config.toml
intermediate_size = 320
init = "trunc"
init_std_qkv = 0.0442
init_std_o = 0.0
init_std_up = 0.0442
optimizer = "soap_variant"
learning_rate = 0.0082
lr_head = 0.00861
warmup_steps = 107
decay_fraction = 0.592
max_steps = 4145
Each number is 500 + 50 x the weight over its row's rms, rounded and kept within 0 to 999. Layers, rows and columns count from 0. Numbers have three digits each. The size before them is the row's rms in percent of the matrix's.

# up: layer 8 MLP up, 320x128, rms 0.401, rows 132-166, columns 0-127
# down: layer 8 MLP down (transposed), 320x128, rms 0.38, rows 132-166, columns 0-127
# gate: layer 8 MLP gate, 320x128, rms 0.385, rows 133-167, columns 0-127
up132 095:569541521527509412522534541552551519478566463505496504504531516494515471564557522573518412494458454517547434544526536497538487408453512603528572502458524414546569523597487490437519465556511505534478526493547595489560502400502440513500500484556379637486497556411470612479588429495531536473463456538567477534504479470488485510535440364475400532518573491450477384489555500556475511527513
down132 100:485554544521489474466526449471443520465483450489482438545475522509424504487371492457539518479548499512534516515497518467552488637519529485493552636537491523533483618584492548596533533493556537465472454582538512444510484508469544576514431513505607458492433434471598477543497524499517586536592481512446496559514553603450410531568475572414491515472484548410597476511417506555511527584453
gate133 096:513513515512445617525610511411462510587550482487490496582444527483448456478502500486556421499426437512450574525532523507494528478475480417468598568471544466380492544447458494565497454448514484460482476495598490527541465486554416559426510554555446481508486524567391491406529466434471471508513500640467477434527547478501487498546462450442490549500426457483555397517466456530526504640504
up133 094:510533528539480597412503437531411443558464555403478539424432431517458517439430599464565414528438537460444488389541435441552500476447549537483435535451520494433558431457480459426463449436476485463590494514413495475526439496554557531580539541480429495502619435476466448529502502512529413528437515602494512439465552481544442552476491507549480501563517549453512483547485501507503520578553
down133 097:586479498495477538480605451436482617519633465581485605450491535499544540607515476433435423546403496529548535498528541490469480439520401589557565422451502534499464430398499510541482498501575589464489524492511462569492519524526521436490467471503422426468523474491496482518482536507358453473493488499392538522551542461516456526550519547531547410525493522500487542570554549515580490476478
gate134 102:488527455434558509520617508455516516578538444493421579514454604502467487453525501469462523479477560571523539530528479460517536449465485504564442521481581568510592438524483545599536488513524493505339565487482517550521520457539364475490509420484474507469521523484423545589564449568574598508552441388443501559506498516436493506462479574550413431590444498465492471485499543530503470465544
up134 110:477476435528568511494613472486557494615523517540497523487484511522607477557515573547496446470491484488480536427514527419532492530422514478559443468460606541489510515476501520489520541458527436478423518519505506575576536532540469475516450457578503547525588507471486417567473514566500476459534545483489434492485481487415408432418465560438352414647458502511445437463501544461476504552618
down134 113:508532474435515484483508453512482520477423473476483538487401499485598441483497528540518513551545529593578544478444518445492450420570473468462546469488545462494594490687490422440595548451486503563513467485534498512505492446525514501460482497449468624537617477415581555538473575489533477539463492454491519529540565580553455437450539563475600521483591488399522422486507499504465470556446
gate135 094:453508503499481429486445601436497423442507513561498507427524505449548432596524512436493567528446463543534470475516525444483455445480447478515411523543482532469595579537402510502457516590442523504453553509536577539498486462450590529517476433433508524484452592469540468504493491464488458539486516425441378463463560531396532606517446361483446500564548475441541384524550542456496507476535
up135 098:420613474554450514492537461406515506459601381576567427586479402472450530435488434487554516481559416493460569507554436579444502535534519499470488489507512494601483562503548487508524452534605483503519511481450494543443555482595539591551591513504529480491570452447465557548585477525431423494504536517497551463465444438479517507498510491502517548491385483553505446526452462518563475562410
down135 100:495536420480508440550527513554442579451506461521501497492527459491510512567373440513445512523468461530440485463445505467533462549545506486576624486526553420468461497473541506468522490572422473507485512579477431432634486399551516513518534538525494487536500389516511535482543518438479531469486485548521408515545448417541502420416427629550517486441432499460578505547522489457564628433457
gate136 102:425484367534573465408492532535512431494527504386536488473489497470529448478550495515505489445542529442534544485489464419457482485523487551571533543490555569518442532465503463507440546592599471535542506448573574403528552489410459511416417429517441482452395574503533530550497509549590506551578558450562493465459439483424505535424491535437477477436495485475435500598551477519544496517403
up136 107:651492507475495570524398558491461510514540545518454526451456466542432523499443571540502417440465506513395568520498536488478548559530491493561507545457484487529572453567526578458494397467571543589504504529524558637450502514531481463498443490527456509440507419581532474549525537514492515471438432430505511541428467562542519574524427542496584487578483477431488610460435554527506450410451
down136 101:576335525494545471518515581480501507569472485419511493431582593407496484504459460587525491514494522500502489530401609486436474511550469515412563464517454452467516505487489439487529455481562514456522550524501441429608549551468569462459477459478498444451475537520475484435532518487432443581594570561475506466469484402492431562432483597439418512495527491490580433583435505488495538517517
gate137 101:533437555485465522401510486476510426495546518515531500543368591452481486485522470506492454452431411512534442470509465489414504389514501394539462494593486585423394477546430538501506511577489457534457493506470431519487360456504508525591562500572521507531535459560518534472485483449531546527514524514544546529492533422543627549539571521516597411464468576459450459510496480508488604522505
up137 100:540369516471515572464458492504535526526446438466517494496418516405514473500483559535481446528473483425601542512472533499413445591536461511515511509527486547389555383494452480600509509519459504481417537614476541503478437484498451467539462437563567442453572441560574580464520504525550493433522482517532560506561432567611541484463518459439442471568545476510515514430449568597452528514464
down137 102:483432629556560532526580479488450409506596478568520453530438564515544446440593547554474484525390500500515508506550447476480517502509528468515541492506519450516401487616487522525423526559488496609463521520542439514578395500628549500517540441638517528559498486513509458545489495454444469545502489493522522497465468479510533485483583577393434544500439515477428441577479466499507527580505
gate138 105:447572514552578341490586509505459457439465471512434591453505525573442524533522480454444479480454459541493470612530475461517533476441575572535479515546479502502494506534393514448476458510511371495505483509474501498503453371602463541449460529521403431430427446521498513572502500556519519476491632480448558511496506475498462574592456456460444533503507488560507490494503548456437476602528
up138 105:479517456520468431602507544504473450495557479546496581482545452525484458506477470427531456481519497521517468450527490485532544487482523581439511589595474515418525564579513463520515460508489500593475371450427553516485517443447494503496455504427473608475350534566413568428455502508529537391498491471544443563385508493494484591503454494537502500459486520439471435578449443411455551455413
down138 105:492546564460432472546492543451430379489627405398518511564551492531561566481465486502526531465432482529510477447569402501461531488415449533494562475477520578508486465528532556533476530491529464510568529499449474451523550570448502535552532478543489413458464561448519473436509498536538449401513534551432528544433443518498525499402458470453414440507450415491432480427576479450495422372486
gate139 100:521545517498464480571485468522409539483525507467484560543528526375537491498521459516435399515469499567540432566552416433460485405490540587488488490577583509427507498431471533517485480549565454491497623694491422560540439480521503496540535455524543499536447602563475520488558488490512540528525524483572472530423556537557476518522468408614551506527444582505505459533449458470481507479521
up139 092:543481500444507433518444463464458485499630566586500545408617472481547456398580520534446467497504547466459441548554484516481464439445467463478496460544466525555518528554513467520379550480424423432496583503475482488625462579434549491529500501521522531483544549459441513518539497547558484549479485473537509571487505471545478536551553519429478455630492507495410482396514459440416400526537
down139 099:522460462538559514513491518494464548496548495521539456395501496526635605543465520588551546545416535492507491567422456449420556513572490568500443520553470467511499517539543530468525565512493499534529606512503500460440467450608514454554546514390518498572528595517459501485611467536565540539428499416652552544545525461444433466511494437465551407565531521494449518489494478557440528506498
gate140 097:476423521502481505491424531442472469430463451557630569432450536491464438430514454544534525496465491470481495417505408465420569616470471436565501582472468591593531459536590505582429513590489584399508463515538526477489518510527460462513507505452533483439470459425509456515435476506455389510571502489539529481585538537534537423469525508526466472496477500454472544457651474509518514460567
up140 090:538481566480537587506451486529506537511415502473445535596439438478476547485524549455522496487494476454523499487377450524535347470457586521480409456514535379513461476496484522465506502400531443444520497494476541530514436535495498559442522667500562467505469503558453498442527449493448560528550557505548609498520526569450546485452423452443472460509507407490527466389474450488399490551506
down140 100:595453512408473429529586492528454571487499558518461395548491470516485497545426487589467422424490514526494595482566498507475588562452400516423552387574428547512550499557498460432494439508488477523543549465492502508526514505531562545425415504502511561453529479497444493503553523508422465471470547555548461554507432669481442528537464532391469429496475485502502531478503560515575502420486
gate141 096:569459487437538510539510530523415473542552492486536420496493522436485459582365446463511546471463474555567445582448524546531598479602555459463562495555484452500541465522546488517479446544548420477488510510489546578590521470516478483492473569565626573436511467512599474440639500458494498503443539519536401474476508466541562470511502547506418493472514427470574466466421466534523494585415
up141 099:519462471478550477495466544492531526486475537447523499422626456578555499559569452498492537516446546431517513470484523471529492453574594537539491488555500536532454449457434610441546484563553510488522406442455487484493549592492527533540482462443432457529529488469430389514496475571489530531363523531410476490449493540485558514388528447397424525503538526547570492386467458551508584475406
down141 096:587465520472496486488502492512503515465559536515547474527556521462531504436485546563525508448492363498507556479384517515529510569508508466632422542484550483475480397545455459531413526491504453507462536402651482559449418512577525455540511515541564532488463492510462415565442503464514486555579543560542453454503561475502480563503510527648548480514589530442429539533513510487533469407417
gate142 102:637542500406439504568459486434495436481582484507526496384437502485509495529412477480516383538396543514544501517467551525600578460457433537572486469421494527499502506540559513461568538575496523503419462438527499544542474470481470536510441556459471474462542480490543485522382543556547483501567452586495454512492492509512432530453505540537418523600398577548461465448468520460483480600444
up142 105:420507469443555486570431535520536520440499539496522543511516473534485531433541460448536527483429518411510493419533468473497513408430489467488427609492508552556468548433414369453478568522428411508509441534453440495502423484501474529436480524522454427463455544494558412458450414538587549360557531513481486569547467563483525532493466496479490466515531508397391457516462530529423468481581
down142 104:422538415509502547571499613499491436530489525563443510487520511483466460511455386520535526516521534506504475568547550539482522606429354474484435485524471471456490531493511430482528520476552407476526542420618434554515532454537440489551523499476502488553475576383515480515511521465525469462422509490520519545564484442531509475642562546599558546568452472471480495516442407424586491495438
gate143 097:573454564504475501509457543528469466605487507516351481424530505449418505622529566500536539431414548513497438548529452552471508482498416450515520552580491505584393540480461459478530438490536517551435446511505475387458421488471492531539530525535500356543496512491541454518509503567548482454498465471506403462527448530514456512508379485488485477499535483404567450494497576410534578541488
up143 102:613452504453551509464493527496582527512519529540528613456498528525508378468574501474516496515510461494522409572468464563512486495505488422500526420511548448496517560461443558422482487600453460551448444592468470414511453357554545415467577543482481486481559421589520506450485577480524496563491502530588450550501499503484517467440552483413516448490469520583441435471452514456526600542572
down143 099:391571507527595575568516464561472555531530446525485496605465433526472553492561583487454553460440483418458573513580446513463497430420542586506494462534453460531618528477453520495519519473451534517588471542570511526502493530533540455495452549416481413506493569452499482548428469554507504574431504571544452436515431504561557592454466539530483499554493439502547507452578436616455502546518
gate144 099:456599491485428560471500568518493480534430517462486368497543487521530573482491513489410556450478428433401555468411510510452551522552501544536578503382541519518523509415466520585495481429539570529474537549490481535575495417515493540476443474432433557472452404473438530515412443453470483618538546576459518458432468466537472472499458442481401494525542522545596472525449464470453568512480
up144 097:484590486514457533409524594513500514508491474556527421496476537536448367486545418471498421424472545566432418454638412603520537550487489477480528560480504465589486473478490589464603398493526459492569528461557475486490505509506461480497509411497550581458480476473492492504474527495481544443576530489448500555500505471562530537547518449545601498478498502410576468409494520523527365516493
down144 092:459455507547439502417466430460551493533565436472581540575493524515531499544492510533503535522532453543436445470524458503522396531400409454579421438483532535532580554492535513527462550560462452522437512469578443493491494525560456521423444556534552444463474512508475509455585369536576519498472571491489564431612469452535493594447459409463462536451501495417406520455590481523445506448529
gate145 097:421479521550563519505584469554459519516464446557499612476547475453568544412489460537446448442511491574518548592468453499459484538531571456558482435543572540508477584417557553484434527470552482458516487500555513505569479535530558521499543468527503431580530404671436514517487576482433531490505441463504600565481480554548483478471448499511647489529485478424538522496504494476508573459591
up145 090:569400406532476471380482516407569585512549604537481429563465525535460450557468575501579555540529473504467521463485564423497465498549482450426466543515562414497537384601554496517449481491413548478555508508433583496560583432542510495427520514496528517530469591580566511457480528442549577463469504483597481481458518513520491450513472511496543509564496508479519478556500512523435421585530
down145 099:479525515481475468536525435519393521465485465543455467447432528507531491545494527405562515477474478441509486465492541528511540515497317454474530488470484480494508411496485479496488464567487547400557513559441548502520472436458483510481377476511514506572476490424446406451571512536563516451507430517547510455455483383582568452444581511531438453532559445554584556538390480558493482513365
gate146 099:508530487480557649541452443390465531631542503445529604488529493474479564572537530465557515492542482504571447485555456492452512478548539452486482455494492516461438442457520445546497547529562416534466471497450512446587451548445482421500461520534448508622559473527476486518546503506545556518511537620497475486575468480516596481566500550569487510481508578467550574469506660540490527442562
up146 097:552531511502456467496542510443432484506474448522572527584435459608404570502440496525497628481474526483507578489576474579432487456515464534486495569472494426443463538536591442493523518515471484518519490496489479443501351525528448505511404533434535535477386423503504465450548435460622500497598480559503550484516437490493470553550527401565582455566562509519428493456460474467579516484524
down146 090:428507471464490450546558546423567457522486543537478536521583376519433579543549494412468553464509430536455416524413507458515473488553547474405523520484449479514512592494537482456525541457574368539528501509382459554517594537412499548474526424478494419533552528459456602561594512492444508517521516418585505557465430427500528492524431475517508455511483564438484504499503496550466462543436
gate147 103:558564470486390527516358465434567469472531652508412484496472519495541460514462531571473437430566458528560522550527452452507434550435547454464493509555478420471555507463539441500504538454407504517560561481510526405513441520423544462448521470491548490551548518476583520513457543531586535519535483510545373508493448434523508498373559498459539532493519482560489593512450548442555485532552
up147 099:425505502482539486457452532581577572517518454514479467451533519449496508409578485492485542604414578537449458464465462460541448501617509496518502515468407540458557573470466457472600454560444539550454486492558469534517489565469536554529429458568544541369418546559551471542480449476494512527478487528515494534533464530446459511558461537483445447410454434458551564495544480417546421378416
down147 101:481434452588483494406604525393506363508410467537556404516505374420524466506420578478466608459455484476556495545456428408540462533555517567483441538448458578527512466519495464571457499508491468467437458546501522539488473481555500425511447566465530475467534489481529460406517632490416456511501519512480548550499489547435510529489511500465481455559519517462539478464402554472500501519568
gate148 097:514391552463499494476427452485459443464552603381478547464512392528540470452522462529425527446479520503423523496456475428466481504455481380560502523517441402550565498478419500517389493548483465642409429429486494452515523495504591563516539541492531511415503487470446530580435519480401498488496569539504533426557558491553537526528485563459450502571541525407494469514500503481503510556480
up148 092:462573488496527533597550475435533535418437380486484448506461529527528433607479516463516502494413529430598532424533550474476506484530583499554478530446507490549504545484543448478559382534591493499492571466486532486578612626454487556548479436539434585551555429526520461446543493571434555508456492518574497488525493404536425490490551436419506507451499496475511472502403459451505527489498
down148 097:494474530474576515383418440478545479471518465505556507508439594543509430484542552406544456476455553484475520491518443551495483537509561563613552526521509526486525531457416525574531436518450416549456461531521361452512534608599532460533511594681529441554491494475567518495472464517555444509524480555539548524423510566502484527503494496427442511477486447487481519554512578553510530441451
gate149 101:531498562473462507529517443535477453467556396528510443448490583528573459390425477487500500499484452435553567561467469510517557541507489528577513490589426568406503489523588557587440529445599488572499582509496549521454493455495479565436563424471562454471561590485522524500459578371455524517478494505561476485436512415575500480490538487529540500496438507348475513488536523568539552477548
up149 105:476440464529464490485531521502528507488480515444524485514533630521498491515534489452556489586479446391535655546495526591447505562457450431518483496465464540408485407532551471568582465470520528554545569425523516478499469509477519468475561436509516499445465496524544491511481487436539493486510639582440400476510524469544399482582523523559409567433541527531421547493448567628527515503457
down149 107:516544498449477501517526582390460403550491469549416518451551399448483561514485474494524487476422548566479389519580444395426457505639520483510506487526495473443497435535479523536439476535490472448465467494471473482566498507510546568565579454532450429568530498454614487417518462528564620499491510539496524466478450497504492573456411525411510537540598497480522483448513455495535601481565
gate150 094:582487416583459490554499471479502481450522536501583502506451511480532543491456533450521549563443493397592498446527468477442618479522539509509555553526545465414391539415536485428514502472567624441489444422560506484422430503538430513473601492472564446518464582531549481512518494517537458503552533448475416491462577542546471525523480471462501472493619572442540493497571453553473583459583
up150 095:507461384494427461442415496503499546508506516356493428535400545598511491464496515522418481376410451554521490493549425599430517486491422515485472469538549543585463414443500462463456474441452530506539509525550600445424531443497530432518511523481525519452506468516384526503454548460450472532602422494468463584522516522482485457517539486510434484477526507581515546506506443515567541465412
down150 102:444526494513536554464481519443499478472459476401442444609489430512558464451487559569480476405566609456465527394552473471477525463526493543534441434430541539472487512548489493427549515543471503568516434581543523456513525427487544519636534418458504438501440483517501514603414535484535504438481490455496519575511505480540495515559361583473586560498570536454446511562559522458475506427438
gate151 103:508509359567539523500489506459449403520392448482525480557455564477483616493603461446471526454526483583564540448423511528487572452440483464410576529455483569497529541428528471491510561607518422509540446510427545531469521568540518463451457457526537378570505482442496413493406449466500481519536548510555514439521479491561498516553517587517512476520597552509532479576547492524444548528528
up151 093:453512482528503454377485532501507483469402496469507537459473372553512540505556537406507539580377532458489495536481606444531623543492456414612515493375526526526556536435494486475472487527493465516529482579516508535572583546473561549447534485521487442505528471541466503492467591490554604486521499531488389565514424449493564498481463465527471541511532479540613493517544563551446431492514
down151 095:492456554430505569559547494494513457481560457481579523507477544387491566444462545455468612428610523533583561529454513524425414465500488524503478490563458497502516508490544511536480532545426551460485520492437530501549406499503495469460498502504596537511598513433530453487511417482385464518467469429500528491571421545427482461527543645517622496586411580459478482544462551486531533543498
gate152 110:516517363565521494467371526491467497475447538484525526420428493421488488426552543551530484522528513444515464457457456561499504461456471413524588462491466523551520470451460495434450439527471530523536484506514570444526491459394584594482430452414570443482532396506548504457564486477570535506455484571540493494533523433505493566424485474468467538382455547509492394394469574577481447496542
up152 109:451508389429529547386507438546505510413462490466553515548445504482413499460559526473539512513524577507475530469514539551469458513416498530499500504497541462539544411485436499509540595510435563482593499545474546560478578459460542567517566528494435493438499599591500465408443441527531573611514523485471518518552472577564453494449488423482515531530395466554521447370454472584472447518461
down152 107:492630534539467440418437565431549555515550440471542540516472420435425503461488478475487499577570573537474375509476444451548517548470454477507475422477546556408536472478494528540536487472529566529416560490528492522494535503577518496454631584498418389453482490505471459500509449573440465508516553598437455530531617540478460516443585433482496532492548481504448520560505473535481436448469
gate153 096:542535536431561410518483592451558519515481448516456522491482462477511430451510465564532554532527473505439405511569484415504475518486409458398434511462576501482479506454450426564610578518587387515465534485524379564533441460485591530455534471428456540441437511525503513527495462490409467527476515547538507545545473613469523467515518592483464516468542529519622451551471592454531518525483
up153 095:485496458474497486605475526467541490485575574422539481477501411520456588493545477432575549567401508572500532458610555514442495452533399404446478438517480527533377548518579509587574516590548507482537497542595457460466436443548530518482492492431525572447489541494423496536351499515543506524511534512517540532505522435487470513492552521439592453522512464432550502539543478516491580448463
down153 097:500481523517432380470555584483478642602500617530565502505511476484499506499528531489602568504469543472497515506440500472449511511574484436453566577485567448542605487571498548483489542460407443469383447549530555455427514526567423454485469601453433529475529408534440545548520484470567520417511459504513495462590548538538511541529534516542519510508561530455476540529483424470578475495460
gate154 098:542460470480538478470480553499517497471404503537398485392475506504596505497530502599481473595520494562566462522470541492462480531507548471615493494531594465481500535476557541497390559534618533506581467490504591509425554566508403427596506476438555583520542489488446550513408526551506469506504415464507489456476465481504473552522556464545371500524481423530485454482493422504462600571477
up154 100:463528450565571522557608454446508429535516562379475491590481419580445440521572505464567487559528477549437447605502460492556437549505476490462538569537478451427555542571481515431526476498609456569434515444415541456498466436538449468540458564498503573467517439586513498508429514504529477515531569470398479515561392483495498559542512525427464496498482517554485575391488512484464492471485
down154 096:445541526537533482517482548568434469549461584472469559431469520503526511557584585505550526505445483577540582511475444506494482543503451488448629514462474555512517545565524466414520499499580477519501507467441360468576530535447523471590528521464463447571517440546455555567444530537470500507497519482395474501402432498563447537625558416454543530519523446467553530532392584516415488499506
gate155 095:459465481473474420550540498485466485473552432462524524498490494438564457478480459494524543573443464464559571446447463516463511482517535505567625572567488518469492569557601569495362515515424500473459405574556595471560457464509576539502507504525546429507600426474468420572385529507452508492552595441476393509479561479549538579493569456548506520485540566502506438567463489458525496488502
up155 102:449447515521469402467496450488503516503493497528438390534472500550640479527472448538465430508493569573576487472453596553468490507515580583508597489535544584519437539531447433523531558549460590481488501546542559545589577478530449502406598485428578523533532560480472496516467511533546561472553449521560442480547547449531626507437547492495502488476529556473571471459472433391509484463500
down155 099:445481539592454639508486577488465552485442554445474557480484562532430535517537437463520514535464480429479424438465446469498553508491594495542472499515510498558449383509497459454537517431515522459552527490558541394539536476422611487492543494430585545464470514465459450517607514511457499631545488531382458518528493477540501538522558538476602590535498557508560552485443558488519493410461
gate156 104:396631547562524441511458522547494563502591470501448509514582555547529523514498454536571466423485440431466570372544448517430456489506558523473517465559529457491485516460530514506512549486551469576399491547479586511496530469521484529517506407365453465479526494493517331476425415545491494505435587609529506469478486485493519571516474541426542547447482448448523465539547490527509474534518
up156 104:562448453501551387491599517523563539573510499541478499461597562563538523567583459456472535495516557515505505465524543457521451553464495516477561441492466483406496498544531440477513580518566540491509512586466505517497606544453549555512587406526450441443450517514591480539558573573580408525438550485486552370529472583502478587494424571513453530476524485557543487482546514558536455411507
down156 100:489488479519558528635506468485486410403521574416551458511474456462600501481538502496513492440422430387541494382486505539498540524548458518472575519571580496474520379543457569388482494541516500502467490493509565503464409465482387518519501555534507514568448520565555409457467471482458540437549423464508448554519597513480535523532536523417426497409497464489552464466521524518534503429470
gate157 094:483492475512551515513497410515548508484505554561568442521476483477427558439542467442487580593558506446516494499552473434483474540474565642543495553419394526484485460515516426538405552477474433515499471531498537531575503483453449507558590430493506641493506496541447527550448487505506532493561406449559499571631444436484548597498484488506505509535505499596545466435467437563569447516439
up157 096:404625474394504424408463465436647506570527485471528503541493517474400441434467447496393515509460555413499494560468488479453496512475594574550476508511477562466519606499462515526607510544500570460456535472438529453488482516457499499446430460472487526507525536537439486467573472454490580490477523534507529555503485516446436466501374501549439521429429520511506593535467529526591555504499
down157 092:482519534458548514513419487469518490492529435596551468553515577588523530564485544463522527528496547618567525544429512473426603523531460412491465534475619556417478536551476549528453534444462553535416442559536490396429469528507524574483506476511356409543575537518400457434523507530517516472509446493560539493457518513440483464454490483481509466446482556388514453525529530538578507578544
gate158 099:485467468464414520466488502407495515475491575459510590508455459494573638512520520514516409466493365523489556518466548543535511423569453602583586524507550545449537501561489494515522474459488467518465543502459458535523440427477486527523589494455558533531474480480490372508593528529511503461547505533459514516460407531497522460278493393477484533479499462541511515500550472517475520563522
up158 101:591476520392554522436434587517452507432462408511508561504548452547576608579524525449516457460544528446556494490493556468554497446592498547415456494456530524564459420571494489543551586498522461512451513476494431528485482451400466456345544441535488433480416507480489515508575477496509607441521489552504557470497499488529568444448517495531456410473611460534562467534472499536446506498483
down158 100:410509477529540478398454472557459500444457514508515505460414406575606525546468539502516550543493444495461572490429473513580430482458535499511489612476376501525480468521442587572489518523476450549457582513531561538527578462476566418429518441596557417557439521485487495590560420558423444511512495584499487538467532553480578497462463475492523516452537503523515553524478528422447422427486
gate159 109:528536483588481475569478588447437431497532506451505485495402510543549471497565464392523472516554485480503632440413567529518429451524486491473568538623420516521525545534533378470462546436611385463473515490494526518466471474425500528520463555474457521558447541503525470536498555517564533465421454489529486472538547536484473421471525438409389494493487497431570578463491499477553523417522
up159 103:580574534498541403461484534598592588457520548522427403482529494536489376448603540522409470490463478501461440556437481533513483608501423468482509499454401515457450523500518465484493514546487553418467418465483541446483504518527611463636434508428447540511522479531525519524514535392524532549411492473500463488508469426457581509472500418512502496556513537460508457506466517474444430498425
down159 103:465484500477538514429478444531465505510520495457559478605585458516438404586521456471473459508442530635509489526523408536464450521394440605533518523410528534486484465502475509619511456498510467446553522469471574456545435608550451457633566527524453462551426504442469566524486566504507495460485493525429570572524607516397534416510511483456456464522495556477461545466523494487491445535489
gate160 102:469405430423554606400603494469461518520474515520442451511566533524559544548451507522458571468486476534521557513546487482440501482510431469543414513451576418462507529477572551409592463487457506389518563554523467502511492462524580560620454451561553529396519474501509467498526511552526509509426547469459478519607497441438451540505527479444478599439536480503540448568542445528473430562465
up160 103:508512486453481450459526458514464544543452532553491500608554394451551533532417526406505440462560540474509503483471550462522488519440447464524565485420416521556504424460538497506543506509441460475515587576604500503492557579426479472408584527505484488464434346565591537434441496485476568492545491476557488548562597468511472444594462506575558527506536450466509486422537409466482517501553
down160 106:507599549555578508487483564547568575567528462412512578519520527558448496430383448479469546422517488505466574539454547521484506410556454496483541589499455544556456525536442527522462463449607539465537442452512591464537570500435511446438517527438398489569545479551462446494434514545427525562437572485477481516563502502448561480465548456516589519436451527495539574522512571566463538532581
gate161 099:531511516537528525497585553596504511527525503515658503472596451483516498550526497448516482448494488495524470489535523525470408533399446527504496468542508531534512426477521574574489447494488431413509545466501502572559466479423378591468500520416491523542544486545527550538520482450537482463457459458400531497499523498512492480466570417453380532478599518542610417444531459571456616529581
up161 102:467497493569554548586465599534493552489479491535533520446502443509503449556480408512451449505383571481485491523581469516491455545497488623479461462526466522491488506398544475510480523448429474422575481564430528540497508482465420431566490457532449481561541538529577502469453501417535456376487447478445484532451477517460524440465539451514363625511449439486535517509526578464492573396561
down161 097:462551478596437568557443470486542420481556487413483470525565565446501567507570442526501488557473420431510467415482490431428490534519473567550457410507471485524459464499446533538522544508432472475515521491467408505491451528550457452584483426565517465384531543515541512495500458502447440553536458513633510481510538453570538517532437564477582555452571526395470599500528483532474629555528
gate162 103:644436545485493461459587540528497399434493571534430462448473460567551538507504461552538484394454402564453490517494434527478573525579484447461508553501542430417525480521453493546479500530567409455419556479568471529465482519449571426517451431503507477454470535538549475520541487525600528481519455545477482403441557543431544543465439473499516436549416421431557514572530544481451536449504
up162 098:474532503456479405474540514496371511505418507470547438494470542462478483533484558461447571507496551516463590447504544532476548523417415523422440508503586564470466448446564448556560444576533530447524481503509472493507433488558502545523561523490483431461519486595508530440557495457515439571410580554489652563577397423563513465487503428594559445455484549538496468482527514543460427492509
down162 101:460453460451485451477530586497443546532492548500546511465441434500440550473483502470567635497415416442522456582568543545487534564529488474484561476493589488490434405517548440418504556505511515610472553565395576409601429489555501517518576598535539515458404539495489560507540498476566428475444485540477467537582498478435528457565406484466504478535487549527522474500513443561530454471524
gate163 099:475441586513464484471495474556501464399433481518499525419493530455436486486520579502485508570509532504542433444429408411478532464534542559487536517542545507501574398470458451485499422517500477534499661568470489531502491499449549518455611497550572490543530429441423560496538504597537489563540420486534539506523550455464442492488591483465542486551516345434564503471471510484422477512404
up163 099:499535557457532567509573448383529452524478508529495550416432503516417492465450511535539521528473538477528547558499497586490475507434475440476579457471460533520387476471496449479562677498576536544507449428428427400462470521490435469520422565470537455427546503502588509543513452461565429454454507599480387483490501485540447598471498524512430472480534555533441530540517440533562510513528
down163 100:513450484519541516488509448621481581582570528530469471557485524503504471485568511474408465466533535516470405544556439489520452368429469423485485494441485388397514423521510456520468468596572511451490516465502563587451471494475470376558536391490441490516577479588476523513589477533423510487555550509540462453517512513536474436398515525591527561507511539536463514543538547579543521518489
gate164 095:571433429604502476534405572547500498528474560525401608462521517566566626468518526481408507492490463557451447468472470468492541509529469553520504485489528532507509519395515546467554521576536443423478526542467406519473470495557470500488450465553533519526505476463452536475463387506500429427559443565388477542501579436482511570471504546541475473544565479502496451449555583602453408476424
up164 093:535529442493606509556469501580515445564484419508476431460470547508546498519552565522579541336489539502401478451505521528534449499547469510471494514611492561473404527479512509513487432510447458468525483523474429435552462491496434565422492415414414592492450485507497510538417491528507592543576565507393507613541465440496528572468465511469515561545459475461506461491418446483573459505494
down164 099:463516508466581488514540456433431407615454516468515477512431478487461495542436486503490437580492454525469428477535570514542492425466428449497458388581518413426453554476505518419540516509557467531496460578504393576525493523498499503529465576532510446481460433505542567480439475520475505560458522475529519538402557493479531527509471472580480569533624543462479584473479527576402466613404
gate165 098:509551478565504489472419502462452563495601426487473401484467448544559484456476520414545448547527487596561515487538507421457581507554486539532534455551451582461477573516444457443564517449453546484441484423487481489459518590495618556441533536470533451458511493516573428497510486521513470560517491545505531506461481466607429498584466526476554495610504620431477470500452558484606460493387
up165 099:472468532523454495464581580530466442529468444465525496453532469448524533490550465545540576490527494459513494544410409398523440474574508450529485573399478428514474473525477563569505411399456574521528463510504491360440523488449521622485494477506443456558467486449531452535510562516498467422452540475536454630520484569519483481505474507507498463576631443558440525493489547585474454523407
down165 099:458576504505502582527520581592422469585538463529508570490536587494504521521518454514535490560457529446599465397556530500609508477455543447558530436559504491445530426485471562462514590593501570473395521544441459586627489535476502546571498472490550457462496421484500522563533406472456550541463404481494463486478541528497527438472487517543537413504490509577523520552428406554515490449474
gate166 101:454463563454515593483582500416459468589476529564438522572477594491483562519548552495450478378538469515492434614439549485504573431523573482450508484513426435580528551532463515541514509480540498435423487462501543490504462531440549576452452527467461571464492569457466480500503372472405527422406395467530434512525457484524502545446521577547471492449495553472478505465497568535517604485517
up166 100:509474451510382495526448566484527460525481498483519438511543453387531448506475547503570549599517573489395518497476512519437450506591504514525606524515573480484491538528446457462501583466407461576532517493507571456546447423560541513494528473528556547479505488574505454532489448517488540537647451512430385453510526489576531508458369435550470484393578519467490479474535452488558440438522
down166 101:535510478560488493566469516401517524505454553401524605583458593464467531488468472536474491476492510512501507409457572552438603422427447553507463510512561519512476473506597466482490494531626463472495387639447465521519412509458539471490458473571503446610516505463615517512420435501437483413436540421498529440476491546490528466484451419526523472499518521461520457529534467442464444523463
gate167 097:480493549533475583486500541623598480556456546521481514526471554461582578463514486513551465562559552551465438547584513441533610543529486461485528632444525555515557580593431549457532412550523393532359494465549513487557411493497608459477478598508483526525517539483467511484559475446486511436484487477540528461526431535509513493460580526446510540533486462467404518523506456532479522521433